Weights of a small transformer language model.
Size: 9 layers, width 512, 8 heads of 64, MLP 3072 SwiGLU, vocabulary 8192, 60.3M parameters.
Architecture: RMSNorm after each block, rotary positions.
Training: a variant of SOAP for these matrices, 3425 steps.
Each number is 128 + 32 x the weight over its row's rms, rounded and kept within 0 to 255. Layers, rows and columns count from 0. Numbers have three digits each. The size before them is the row's rms in percent of the matrix's.

# up: layer 4 MLP up, 3072x512, rms 0.141, rows 1197-1227, columns 384-447
# down: layer 4 MLP down (transposed), 3072x512, rms 0.137, rows 1197-1227, columns 384-447
# gate: layer 4 MLP gate, 3072x512, rms 0.141, rows 1198-1228, columns 384-447
up1197 099:128130097103115084122111137105130229103143147166147155125113119129143114087162156130127151105143118105087084140084092111032121114135131160057172135049082077103092200078082105115079052139116093
down1197 101:100168091116118176104115137138156126184126127129180086162162110159169182121075074135149144122147157080119119089161146109115102140069112094104124129099119127121115098136100137151098152155103062
gate1198 094:139154159086149142119119209101112104133079117133166149097098159157142121162103125154123171143147140146123128173066136163161119133140116132116162145093113122142077144101138172156140092175138141
up1198 093:206093091163117157113144084156133086139171070106109093219133155149124120085116136144122124102197162156099148138116126166069129130133122147107191203184132088196110118167181118074120152142136143
down1198 097:023142132108146129143167166151150157111125139157123118162096081123104216153131133089158080082097081131124154121163092109133115151114058108141101126132156153129099118157169098185130151132131153
gate1199 104:090106105077150155102105081106152177095138180145118088074119171203130094070089070107114150155159146130141138134101084101135104162123113144166122088103070140150109093100127112123152109147183122
up1199 104:171123134097135113123082127081082110152110078120154152134104082161110118164163186144079153115088135128110086142066110093079131184128102167143105098164131135141069171065085126067140155113116187
down1199 102:105141097140155147081182142109112111173092154132143176104070149140134199139155115117147160087092184131141139052135117146141158132062101192084105110101093048115137074125065178122124097088083112
gate1200 103:120146080159140141126089111157120125130166133113127120151160129129138153115134116063111133114162093128105141176185087125159167148168140115132130126141088096052168176135160034096148119115091143
up1200 113:152108134170126147127095155131145113102142076126115134131089131088172125112094089152129155106102165171102170110147203134126152138128186105124167125168164118183130081081121097154100102095140113
down1200 106:105117174102115144117081161098119136106091139187127107139177117163116096098183120122220156087114125135194069129099079132145148168089161134086119152078131070135065064115170143183077131119146107
gate1201 103:113143129127112139096118121095240073095165122111129149148167119194065152152175111177057194177095157125130101122048104126118135120151130129176133077067049154097129136116098137117111126094103159
up1201 100:098180121139184182205104133142096091101178188155108099120071061098134130121127133189076078115139169087135155106101130154200184047100190169158164156126085170183102133159111151130137062153094143
down1201 099:190165169150143158154115054122125121097088171144094104091067134115091121161167122167079096116125157154142103101084133124132127133114167074169118161101114179104128109165144137174070142161130180
gate1202 105:178152140069131152128063169083160115176137110133129219086126156141164162182139159181089088059140120104135184117142120109106124110128118207139146123082137139171129110174086133131148144103155191
up1202 100:110134118093094197155105127139127115142154105137093128120151043144133132158086158096119120097110147133082149132185167144113143148131150179141135117123104121165105125174124080165147108098119172
down1202 098:077071150065101103126095101089110120139146163148159126151125119112078069107149097166133130125153125170145094140175147089176114098166141074140132125100112183170193105096119075145100119155122134
gate1203 097:093078157126126160066150107164073160066116100161077139154116144109106165094129157150077110119133188119103122097113116092181077170149155130128131127121129128091190150128119100143155155165175114
up1203 093:068156115092071131102153086179111147109118171152146157152092127119155145149146163148150144171116152146122106096095079054145108119096168053080114096139113103132173124126080176146100124160156101
down1203 098:080090176108115143149157113155110104122161173146091133183145113120106100120124156166120088097150125111152115153117082161169087124100166127137114147137099111120143149109164101071143094121127062
gate1204 095:181140119168130113123134144145129089154159111108183105149152159162189148136075125087049125139104203111143136188114111125164101104143160152180092125143099150130094145165087170135133157122168178
up1204 099:144180122161222141150092152113117099179113119153126135133092153164137196137133148116176144123198175171170077162070062109092094103137103090125097043149141127147118137143089151141102130106170146
down1204 101:093164143157136140098141073152095108164159151104102131156098167118161069133135112130159129092095089107096081083127156095107114159146131134142141139172072118106094127125108105087069125227078162
gate1205 107:115117071082159199121152112140081096098169113114139167066164160096147167097148112165169096125096132119136143151165099145116137140162135154116114175179180157169156128162126150215142097131183141
up1205 107:131173139131100128109121123130094160133096151127064129056156132157126115128159241133152126124155212152176132150123155185147077129146156080161137140151184187125094101134122102089150165156159121
down1205 097:110133087085123110082102168227128103144081143138241119131132157125096134169099057163160099179114132150147112090190116078159177091149163132102157173090150131170111121183081173158159104132086111
gate1206 104:110169151117166132123107177128087091162089139154122146078106137154087133162132094143124097079154159129125155092108142082168116122087136172140199157144136097097160080196164121109067104151118114
up1206 099:097161131065095077144129096114156110104108120141155172156148097059112141192095118065112136174067153089081161096116165083157057136113102085106120125124131153099102110127114104141133090152126064
down1206 101:161085097156133145110139185151129133128143189159127140052131130159088110132088116178165111071190168129165148093125151152172123160150103168130105181069133103190122096116134063174141139126143107
gate1207 096:128126149127132116129110145115140168116078141075139114111140069146111133123201150164116113134180117133140136131080124152133108084163104149180207107094087134178116163149193131137139094159134183
up1207 101:133234193124166203130144113194086127113162137114124148068099145155129140096082134145114109158080149161166143160140104166130105136125130117145161135064102156050158111117158164109146162139144120
down1207 100:094059156116128136138131120143155152155181130108154142146123110123083145086133090148156129097058139155151101173168106179198106109106142136203114117096175163215150148130152170089139118097112137
gate1208 096:152176145140142164101157162123092138153122155137177097067136102170076119180158127118091124114229129129128137129110090132128134117117115185104163117141155123097132130221080114117119100137185162
up1208 095:134083161167202142179131208129170157127143098064116165141131152073158103179095085198126116129129085145187127101105092127103115191159144091107104182129163117117112142158158130148125077119127152
down1208 099:197174130116120154104135126127113153128163177148150131094078156048080098176180131122129094099174104079121132071179078126141095131139122149099112085173097150158168105155105138163134120140133150
gate1209 094:154125133154060017094168113110146103155157147108087108126129139078075118182084137104168134150140076121096175087105128116152137166138084156125101134153106153118179141147096092148082092155116127
up1209 093:117126138183156185235148118138121114054073132170121158108164054133110143142114115108111078167135130108108125163109070102128139097067185120145108116110145201149067085121128126110195139142131092
down1209 096:025133097114095176197133178113114144102101148137129125123119149136196133071113209166121085129207185127091142132079118122125129128151131112130123140133176148159130114100151142104154138169096090
gate1210 101:063100092154151063140091102110165201151192075121100136118115164095070164082153174138128146184147089118140155195119094105108068161126171112092136122148132093084109168131122159147120155153117109
up1210 102:056105072136100101123183136120142146159144105092128150128072145104018151105099151148121115092202058074147108133151171124062168173140153140101153164125151104174131154138125117089156149141154187
down1210 102:092101149191135140161121072086126184153151109139110184162159088133124111068145162176091090120110126160108122115098117079115072163137120152157185184160108146100087098087149089115156123124104144
gate1211 100:116099151100138130133162112101099144143126110124169128157157102158144132118129154185121150079165127142124101156135151131145107165130155106104093086126108153086077180060177167171107152141067123
up1211 100:106174190167146138089162183129107122120167113176106080141096122175139065146138084149155173147208074115134173098152082129138100107097153051135099133123193107157113195122131117130125069145154217
down1211 101:190137119109129124140104102104122123121115083062156115163149099139183122117162149152147113113113118156116118137202152077132149114101150071107160093120141113100117145118160147128107121122175120
gate1212 104:078098119105071124045079150113122101097155135178175096071139163129078070137126056145132141129071181146199166085110125144108145174110079118163106139137148098135161168160160164141101146134127113
up1212 104:159090127154117167140112158151110118214106121090098154172161164118130129071156081148113119093173184194137117133090161110096155137145082122136098145096168124126127177158127092129154082207033138
down1212 100:167194167177176098087173151080096176128122126127184131098093126148101187141111162120109132214194066093100112105128138115159111137132116151117089118079036125181135109124092099121136110130163156
gate1213 107:175116129153165153167133135140099105159128165118126143123140089110114151147131173148144127070160112143042098088115088117118073167079095124129129111159166162160108156082101113125077094114153115
up1213 108:114189119091130109151188119043162127168145151150149133116171147119122153113187114129056136154190117161148172133116129111139078102118152178082175087113156123098158184111181113154116142144120113
down1213 101:075089144139193091112054122150113177115119083102109066087105141162085102120082175160209102192120143112193117135124154210143099112152084157091149201100078128145132083158061145117120118122052186
gate1214 096:098103166121124070167155190084128124143110143097088107091154154074146078098158078101102129145124096132160142157112119137132119068095096144151136086166150177152095170126132099126132156154114152
up1214 108:138068179108090185085128114101168158118150096093177143121095188106098112069168122145181105139155185104071111099120152144149079161134192130114137098132098106121162097176128182133096121106116096
down1214 109:168116146165130138110120129099128138169122054152168128133160096128117108195123120109169143124162127160160143082133164135137103137088142085151094171069117144156159099177120113162167087167109177
gate1215 099:104123189070107148082103117192160111131188145153091087121107078142149077139186106127081094133123196122172127100133083087114214130114037030131148086116163135156136147147105116111145099184117048
up1215 097:136113110136175112114170093140122147059070114079146125116102069110142139120102107124136215083122139137133133127141166189145072144135099163107115129114145198171109180171175158157142131110116098
down1215 100:036087105107109097150080139118159135114172153126136116155106138118196172112124160080163090129132120137084121088081123112059110143158170116088139075149156163084128134022052127101119129107175083
gate1216 100:167121085112102191136110135102106106193107116173173136106156097130146175142075152120110130208083163170113153153121173142126046096122098134087113113152106118068084144157142127085171205124109133
up1216 102:121104146136120151163164118079141134117101153178119100098133134131121141163162114093136158070131149193164118123213101156152100087181122165129132101122084089136115130122132132154184152125129136
down1216 095:152060140060126136093168133187083145145109157138161114139122129122201199100088126158139100207161129154142086154095159149126082086083155082089136140163155138104101140119131157072114133175157112
gate1217 101:145137203078107093087060134145112051133104124139126126173113114101146149116143069140138130077153090117078152106151099175140134159125108132144140104113157109121156066095140124139097046110134115
up1217 097:133119093146143101150175152105127128095105137164132048135154073096146107108094117117139155107130123145121098136134122136153147137092120117073161111105120124140128156076127133103067146179134153
down1217 098:075163145160164159107075153170171129136107066126129156167131173088151143145132089100154232141127110142168146142116184146122152118181162108080163163188157124153132160070123166127156114154137137
gate1218 097:161127107102080198143099122124122134104162109133106117120087169155077178155163134187151128115124079140160063136101116123149094153125108183140124127115171145073149134109158134120100084115180088
up1218 099:124148146105137122097153114165110152131129086166126145141150115161141100167066165148095100098136079075151148114107098094129132140130129099107145165138131157107083164070066142172137183114127082
down1218 100:073128140148173155124122138144185105100114145116140195059102181148149163147131119131150096148089210148140122151150125127209166156148109144090150129175131174136079120086176144057150119125129139
gate1219 102:180118145154115140086107139157113074144137096108119176161094187165090128153114144180105130100117173142176153122118160164152085136139095134155134085104160098130164106204125114144148118083177151
up1219 099:180083128170148115091090101118132131132127081143125132207090125172135158137103088205084121118134130210099099119159137147109137133115084143115072139065147133067162073196056135111093102127134121
down1219 104:133088135056122118112166147169101142174146154154142179201098112106062125142133112130094200074157122137132160136101088133144139154098160111150146136170113103140116131071123086117172112125157107
gate1220 103:117159149065142167105146129090119200118107098172123148075134128189106147119116162126030177089159102147116163112132076167164109156088114138160132115190127160123106107154078209182123144103167110
up1220 103:183116171121114085118083114220138135123075107208097144139110126099159118095112111137165120051211071127144099054107130106083149201118224137157121111163123117159109112145096136137114188150157178
down1220 100:107154163083157103130127114198084123108154169173099094129174100097046135098124120050051104183103121138139081147181146127127093142186110128096135144123114057118096090094140157138172102105107150
gate1221 097:129094099154107150195127102152099164120119175100120093082103128146098131103070104111117121159098121139162117139138134114143096193146178212173109152161160178117132070168115169110114109143098027
up1221 098:142137101096149140087178081106163142136180148097169088113159088136084149161129072161090132136089150086129123161130113128145123121156146118188092122163079124126184097139132102131166115099167148
down1221 100:133127148163164160115088173089150139125117170132127128132119154142130157147144058170056128130128128122103147197162102110137134116145116147165062190097080221139116079165171085147118112173121117
gate1222 111:176154136147121150138078128093123116125114105104134119140144144088151094181106166118110136172118090101137172121093077162167139090117085097112104082123115169151143112096069138088124132155146120
up1222 102:090078157124037172154166160170116071151165120096135162148096099151107194124035173068145094094146085125115189085159134112098116183114119157075091126095108109173163076114179113176099133135134064
down1222 100:058156148163115129115121142086104180102153207157101080136111134119095110103136144161177116166139068140149148181178097190185158150132152129175127096134092152116201141168125125176124188124131129
gate1223 089:164141135163111134135120161097139116169160120090110082140105133142098155209112098169144136070149128119156149148154115146139133202134137148077119122071120115081130066120129125088148080114121146
up1223 096:129105156148158205130179081126090100128124129137200177146128111079131174173133115125140130139106103117087154080069112125072141194133113098134139134128147122135088133153137111169071118139163111
down1223 096:154145058127150124134168140111151184098120148087146090157147123146159119081155124101126075172108159164145159137103134180143161128106079114131185098141156130139167097127160091193136157113092158
gate1224 106:136202188128140157125066178137132108063101123096178135173095130104105120121163150168084165124065194173156078200153119126107145126137090146139134180092122120139069165180116115201148157105149177
up1224 108:149146078067123131110058140133148132120092120143135026186140116130099110126160092143125121114134107091134072111102136156103084175108144106142127122089144102129130084116129152154114146145168139
down1224 109:162114052155086102090090133185146067098166065129144139127102095119098065151122150087139098122191180165125102144129138115163157118068133124095052122129135096121090114103118157137166055154098161
gate1225 103:114092181118165071123126120191187159144080142127140097117050140139148109154128147126132129122138099102165129099163123175151146093132125113162122166093087146129117103065067134110192116102185118
up1225 104:160125157118141087161104090171095193130132093104154150127139140149151137113142176059142074136164141131138071157080118160130145126162161135119062125122132128093122154113143147096074145124133109
down1225 105:162167214143118069105146141172083121122079145136128149140169114067105171065131143159108089158088142146160102110105106080175134131180110203151140121129117119124147132154087144123156101086124119
gate1226 091:087170094108133113143097149158166137051120100202121084139083134179131130159153125131128130099085125163106131130163181185184172097142187135135110110172143130131172107173193123131156127191156139
up1226 093:139103092165139160071092128123136165068149194089059127157106137115114089161117148078115135156107175126185166118035112110112138124149115144085065132049175165136110075119185109119154155122095108
down1226 097:156160102164135094145112158114125104154123110148183138095120078143182101126164127137172129177147143130148152149144124155115149096150101128171114104184131088136112118106174166159106062153174168
gate1227 095:127044111174107102069140119071147101152127088080100104111098143134116145098160119178086144139100111170217155104118115153126143162108153148039110133164165095097119165111132149196141085099127110
up1227 095:112139166111090127094123149085080101153140083128171113118161141155173111196116101140113143137115101087093073192110186087102116132130126090186129148147161158102115122105116170111141139070135162
down1227 100:119138072109199111152111131086148164118139094127097126124138161118121126141164122136141152122204103164189118099105128120159116184071161161073137154056098073136114139207108115128137149178120139
gate1228 106:155084099088121140110092110139163117126121122175106106153114078176073107066163180128135173133099140112164175132170116163104079092152121142189022155155100098105138121236173176127128167109105190